Weights of a small transformer language model.
Size: 12 layers, 2 heads of 32, MLP 192 ReGLU, vocabulary 4259.
Architecture: RMSNorm before each block, no biases in attention or MLP.
Each number is 500 + 40 x the weight over its row's rms, rounded and kept within 0 to 999. Layers, rows and columns count from 0. Numbers have three digits each. The size before them is the row's rms in percent of the matrix's.

# layer 4 MLP gate, 192x64, rms 0.201, rows 89-122, columns 0-63
091:573503479547507447504485554510530434487499467509497607500461579454463502573567526564490538459586506530512455481535497484523512503501452439559494500519517512506472536544529429473536446545508474
097:584518435507476406481472502530564564538455493397487530473583508449588510554480510496561482550543476499522496521437487470454544487495545504502445521477496537495489475506482489512484491569537515
090:478499521491471527470550506517495501529460497377509471569499557528526571562466503460524496525512439480550494422481453517461480507525439485420531504560550497497451511539559452568539472515518456
111:536506557531487500487548520476542496475517502471517509440518608461498514593457449512572544484490455564501506517445478565460554509464602532507483498514506495577475450477480472447478486544550480
093:554499523441481521523451515541535556537477566480534576484487480461487564536483429517516516500512492542448483470461515570564439496473530487492509522529526492511404538478595490476473459485407465
103:481469478529499490552511510502542521452514481448511482488525602427580528530507484554480597491493522528584503471529515546522508498599468429470479458536548510471478491533530446509585488530520516
093:547520451540424509574467506522514536481541478457487565452504566492487512496526499458498505459477569596547432563512461489524526489449499511493520518472505451631474447553495510502511498493519453
123:494459462416513484491468414519517496494487515427519499508466531540541534504449505507557509513487516509585521524486460507491530540549483454406529450529549459585520521521534490511564461615492492
101:508568456523447421513498499438529524519490527394514543441490552483534604529531476521535512489528544517520399521463477476555454478488493475485514469534535535491454512459493493503515469486424434
090:545475489437474487476425512559556530438498486473534513455465488535508506528553386508470507460445480511466491467494536613525501456511471471503477478496499435521451531448571514489536456578488495
093:502529490463494441494528507459513444496561509528555500460399491493478530512455453494531573498535496508504504547515433557542481499537513544465453510504502546548380453510461490460567545573549499
103:513501414507481494522520487546486517496549470499475527450527485470510567507511469548491523497514542431488493563396491568477502508475581476364455444477434490454516503477505441529504512530526481
104:496512505519504507508553455493531548511491453485494498474510531490476504526429434561542551484471510492543528440488467522550484508555517487383458382516513454510506509553553505483534538565418442
111:451419514500505471522493491521533515541499424444505517541459507569546522468470486511503490477530626546548503499476507522543531504541586456451555483490531474545458492582468546537539561505475527
124:537455464495502511513472530456528495517494410490489582452532549449576516470507447563576542469572529503541425500456466506483525472527544450457534509507522534519488530573495494520525564579500475
102:543432451417511492528475482492497523453513508457581524553512539470598527594497492526533594532564491483538476549485490549476478533574461489448479457541503459551504526515527526493532499514464497
101:473434470467551493473462460443543485522567513456488535521514511518609559516470485572479545530477566483475464557484525523512435468568488410472539481543515520568442528538501460498514512480532506
093:544477513455446554551403548550477504613591523527455514477501563496486515502520509591492539468525570538538514517500498497463501473510508517478559474478565537538511465516484447568501515516496512
095:539560530513516509535466486483461523463539530478464546464545547526524504464565535442519488419521515545603488504497448498536432452542491527419547442551525524540513499557548539476543503573501489
106:499438493437445465456444526428504464477526553522501582523515561497543580535518490529528505521503444507537563479506466451434506470510479481517465505578540554490501499481492442497584541578520521
098:513496535436507473509562459498487513489458469449431508473564580455532527528477551577541557498599572452502499477522514545407511515507572490527509504522505500522499479446556504504574511530521502
103:557499502442481501494490557533524489596494508504484581514489577525493523492505482508553539505573422466559452544439514424430501525531497459461527516563499540472474523563502471565509480509501439
098:578458454545529540460513528478483489480529535490481542468543499459530473494457436533488575531546508512460483476482403476530426458528504516557579436499503450547500461500537515575520507523430554
095:474474453486475560494479573547459535463529508493558490461511474556474521507413466485492515475496530581533431471421489477603559500489522546426488502534539497501452433504469499550497522485483562
105:494454507428531520503507490527480516532476560422558526523517514525586562512488551543498531473530487513510529493429481487492419479543477422438450460515528565517393492532558469525523526523509462
097:543540445486486446455544531488532592516490485516576511557526492513596502577448509490579529475472446509568471488428477516468499459503518500512477510526473559507482423475463517454478502472496428
101:552476504500479452463479505427565491474505446510520447401525476553479548437478451493540541500491494484439525556505444550435562526533538519472549443486547475475470496479481449514547549553488437
107:523446477443485522503485564512498560554561468518549527483512512485527534543481472509514569491484543610505519501482500495482487445537536468510422496539556516496407528473557503456506536616473522
091:546502536454455509560536530509545493441482421501553475415540549503466485550519528548604493487491487470478528499496507523468517467465544463478449450545519532470434428503524521429513560553471474
103:553507450450424472570473563533507507519557490482476579546498526435570566528516482453499536540478517526514516527416516577450454478508517497511525458482538525465508500474589503489496525496435447
105:492456491504476538468505434519515504488494491548476469501496503450597485510507454559541502463528583590459451568463462510440518511545561523466526431452543441526448505485478546542499529504423475
101:511487393486409428494493528578607479457532494490470504516512508380526502573475494514553514464512482511511467475488489436470487510529461528547492473509511513510498492471526418482463540508483465
096:594535474439461485545534518531513471474581480520489538519603579499504517556476496519490528480467565535525484540424521518559525551489544496532529477528495459495558508522519417548516496468521438
114:508478464479514505505469483518479492498534453454577485462469549550489539532502422502528546457485595509507473503478476501462460427500518411493504479511520428460424496533484564446526549591444468
# layer 4 MLP up, 192x64, rms 0.212, rows 89-121, columns 0-63
084:534490444536516423539491552465521411561477414532468547535467511444439507583551465525465517460542512535512520487545533480554538497467508575566493481520505475465519482530479495422523506532492538
098:507507513506537537479553467452515417429496552485523484518526475481484520556478538514429493543505468508475503424602519579521438519543555520567510483526540521504529510505540475386501464489459526
086:463473542457476564496531439490498490549478497407485472565487540517533552534461501452466472542543465459521516455524477537515447522528475466473491528552562434464442511540537517590561450451536466
140:494472539547532520534515465472482514445557510467535481400577504478486506530410491540458535545480438527495542525527492538463536545473556454519493548518534501526436402461472469481504477481577540
079:511484494505523458458493496463497453524539443496458429486558536499559477483531561509493509584488466439566519604546463404488500495518471489475507496473484551461553436562460508522542518533566503
113:487490506536528496513557460495532439468465518449556479566482613484555474532528460530482534556492496515529553404507540533513534532591464448478459473530519508439489551536480480426497475517519467
074:426503460513550389510496486420449510542428516509527499505478471474524599531458467500507514496515451416460537475475533508519474488580522479516473507558506506447466528465544437469492521505428496
124:469508534521540459547428454527520504444445523460545545468510524509520447460471574530430534484570524493552511513542464567397524492530422504513496496531536487575507483531506495434479554527536496
106:535447524433528490390469541548517481475441507550480541517464475519507467560453522504456505538584442493485539544486463508480498507501480456521541497569491464528562431486549457440465490545571500
080:469494494559529604506543492452444473553518537534494442548515511424510527512502547458533459513580580541507494525504449392428496520494543508494461510546496531453512509526467496513510526454457457
108:522512475544490547546482508494518478451444515500497499506568521573525453495577543507509443493492498536523486438497536473452487456486487408543554465500522460443592549519507468472451464414420489
099:509530443454467511532471510548510488486513421508482536469537470512487487469493496487449505444486513441511506522388484594478499500483526384385510472482468435462484535480489446527474485544526501
102:518489500463505504458465537458467472421506550511527498483507506556510520431561548443476507521487563492430478547512489408417491491467529468595543568501537494492468479459445470564521453475540485
102:462481513507509487476485517444520518508506450479546562538491517551489546492452545522528483455481528578587515517485545551537527527520568465385514511462529466583537470579530455479440504488511554
150:541448567429552526483506528481435482575499442525444523482505482520572530492559450461537459521578459460514490563438510452450493514535546493420521539489465551468484544545493509543515505541489505
112:442466502504604471500522520526459484472488565515521437521458421464533540540539546559459527521549471428468512502527461526484509547516474538514434461571485429495487498468537522430542514450532460
095:465505495561511501395481467576546476517506469515554507522432501508474520467467475461521485530487565527479445504508462465534441427452503489509424517533452527580495561467412482497545481540464467
087:400530483530511457539541534465488527433433489530507516583426476474553496473470466479466498524484535521475436503575499533502511548487491464496460490547403439476507542508456502458573551461507492
081:561436560456545470518506574494534564538583485460466509503427512418530469506524482523513533556514494514558500498435544456525557548506486526588514504473498448484479572499481514521555493442505499
103:539505504429467496513475503495462444476459515468451568553521507472456512552432539517458509475509458437526481457494469512444510476476525539476439544529614482473607535473543487525479532538528441
103:482534505496497441468571435489490520473492402423450530537527528487588497465489521517494540504557596501458485411550521520501530530498565448472543524486539530497443486485518498485554495558530523
098:535489511534502441552486503501499553545537471485482420494490408415530478465534473450489486489471442464495608502522488541498507412602538532467509491501484483526511474528539560523559544504515525
082:435526507452503486589486463516481524450483465493511538454498579520539553443505472467512459484508477469518456556463579487497572556567485508451451618521518489458500476533459481461479494466494454
087:553545543472566563525581479487524466462485526501528527511552548500466486494567528455484489492580495554565460507568503530480507459476549455461533491458423481463504469516500623490499477495518538
108:509515533507500567484549478456478437452484556452519528479529510534523506509540555493454407489595491518432552508459508492498431516532519465486521519521521581574437468529567558506480451486460517
093:449510527440489520517499500498428457543525489496482523552503499447456511522499471434512490474536512542479523472585558445556436519501456493479523447514486515541574555517489437460519566557560597
095:519509505535471446478502487420543442466516465494522510455560443445482609502438445422458530491502474545551504563571534534500495550511534540589490535482511478491494477514498445478475487479559488
121:525538444506505502553483450482529453466450486479484537461485510442483482468560491524533467516582504377442407492498490498545504538517469501475489442530460478514568482463415489509481457419498502
086:456544472544585485453477464472516527507452569516546572551472511527518519419538493488446518478517494522533478522482521546530442456551437480456490489481490490550609549518495470516540417514485548
103:498471469460431422547489500500470521506515532554481543463479506381502605519527481458498492526451520487455537487460480546481461485480485543513518496457520481453541497401527546494519490463427428
098:472524493530504487514514534520465487578467476512483447480541535465530454476513475556583499494612621498483456491557459542538471490534473577528497480488541533534512493517497519543528531548448426
098:473510570499593571523476536477418529532432520503536524489534483567463532429546507547468512534505493433499467541498507557534517457475526451455526591523501476473501478577478552540542490527494493
093:401472513513540521476476487464425502521471554485524439527404432471546507433530529504508508518552497490470535508601473488491470444518464533506436519510514544482484455449498595486495483495469555
# layer 4 MLP down (transposed), 192x64, rms 0.189, rows 89-121, columns 0-63
089:552513553488518469542451492483436499459501458499558494486542468516480441485501472600505438489441475496475519498505523436496502531562471480465446496587549589489455413510477500485466452465566515
102:483483466528511569483448536523485583464493433390546544478540510515472499458478485517535483471456518518489456493498468450525504474553516523459538425568399513490541509432527511534499480503418505
088:515506557500518510485514510412478512589508489488460497524461446543533423530543498501520408514500526506510507519520591472528500516427468384498468543472485491448521529491548562492444449459504476
131:507540451495496515538476470453475421457479515482544500440521471505549527455496448494533376515441564536412548521556491527453444479524489445521549533492474531482494409509539524525529503500516472
084:553513454514446518506550539513554510438526495461486459476525482486521507519456469517468586455464516577450493521494508559482526420547552508544483552513510523452461503524561377537480534536520452
105:499492557497466480486551487441437444541516469538532518511491456486539472463488498459392446497496539472528537423544539478516456497513459438526559492456482459447533454515437550531563439472506446
082:471506445468520494553532528424475515493488538497508491511470541599525449515567464452498527515577510516516495515388439513463415466486591560495535549496513515500509536541492460557490513541488514
134:456490446500499465470483436491484547431496509535586500495473447508413475393508497545472521499473544514539475519568553490472509464471526452449409445484513513474515466539512447440456475467515531
105:460468503458410509517496519505502511551490552501455607485512515499532541465474472589505508448518532472488509504483516504447540523549519465473569502555530575546452443440459510550495463561561454
088:606498492505453468523433536500539538497534505538520586503525535464436427524435491513475557490490476541543518504455444484493468519470562473531551411479461455536430475472523486557485535522494523
106:462543519491530466495461490548536489478529474470506443482484476442484573546495514516573520423515557589485526504462492554527451373524434543470479496463530466544469515569482469530464536490519500
096:511495585472489501442485523453432507542485487443531530566540425466546500437575519504509455499473508418484486534435504501457550588506533535551505526464509436498411519446504492500493481511522509
109:466461498435468491521499579467501572548579485445473526496470474478560452545538525573516529508556551566477502438402489516472508553565489437494568489481491464493484520515506539518512497509525559
099:414509556552517546548535512526514521507522548492519490513526476507497554492536533440511445551461531541543514479547539536439517519557456590514512491492501512520516494449567445560479519525618551
122:562528568498477438459479481393473432525508495560503510501542451484493467464510499481497473559498480455546567473486528519515446584521534462571485533562493505517459431549518480556462516553526520
106:421451495480472405469488535535498430505544482500513456454530429485549495512410528480461425528489491473548483489488504484515445469477502497499431430499490474475534491481468515586398521482516468
098:557468512465471603510577503501489494458523489552477445500506590486558502508454514451537483542535486558512491482482494459429534449465461484470494444510506560479530486522490585550508433519581520
091:438481466508478561492535517421511530529551510495507549476550531508516558516446461473510498479528478461536529568444472512430516553512463441492537470472517442536451474607468511535459539493583452
089:451554463430494469445439459426496536514535434474529458525507441473464582525443540482570506546547497472516471477534505548567529471511526454478506482512535436487468513426529551516545542495538513
115:464473500493474476546492532439469589474471475508474507514623481470468558480493474554513420509465457451444524568571491479565472530498504541526528530481423539537531476510490430519527458518495510
102:477574585544524459469474491555468525482462501512484486474490486515470478512525535568524517514472484604456532472606559478458461532493493474482432536539455518523586540435501449465520504464523513
101:562499473466525459513530460487436443492462481469539557502556528560526531525523547540398600529472450504567543438498452471542454480538467486493507441518522504533500472535564468487452511493453502
089:515508459516465498442443492489527498463510432476510489397445512443570521526504526562563578448482523508508467466522496433441543487529500481555509477507490429404568511482501483499470544522494446
094:528435555528412422530511538487456495515493434448499534494442511482496476576461532551488532401480553523457507497462500519521564571501437454477511473489451562555460507499512554482497477513523516
113:519443500524575463508484482518462415517522514503489519521567548569539542537517479477436529506518496420530482487471565516473489510434457453493492541460491470361478449488456515472498463538544490
098:542508541450536503465451561529444462462608455542461508443555458542521525571460508495455520468539453498540462501426452485543485523518542485502497481497583432536432507491513493517530505482518444
100:496444528471480534485449502416479517495516506543452458472513487469571471516501502489528429487510560445418532530505525527454454516539591489507578557511445537468463493464479557571521476520442447
120:546531463440502434521536518518508537524446515491574477505509458475426613465435546532533474481514444484499504563563431488542469533551432474502545475504531466541516495494462492440503520566509502
087:468528482457456540486556503493541529470511519475493533449490489526497497549505484458513635491485569478519583513379501469529556488504540523528479450487492499509453547549524522559546564553504489
105:469510490601545468427532438502489477576425486484489435516499533522518555534503470475473523436499510502454538481492531414481483513468520432457473494489436482478501527499475612530562463497482482
093:464485533520559533485536580579485482444503483525494457520507534531506494471472512547544473502469516512437491474566518494546481410556478561471513548504437506453521564530516413423474450494563515
092:475519508514464513523442592531525547485518477544492533514486507450493460472493527469572531538563476502408421531495518423547496494442512499507456516516581447483460537448541429515497555484465447
093:510616494444489443537475461481471472511490471505546456548520548459591573528520495495527543528503559593526513508449506487434447475505501474443474486502534454509551466539548516507468430505502533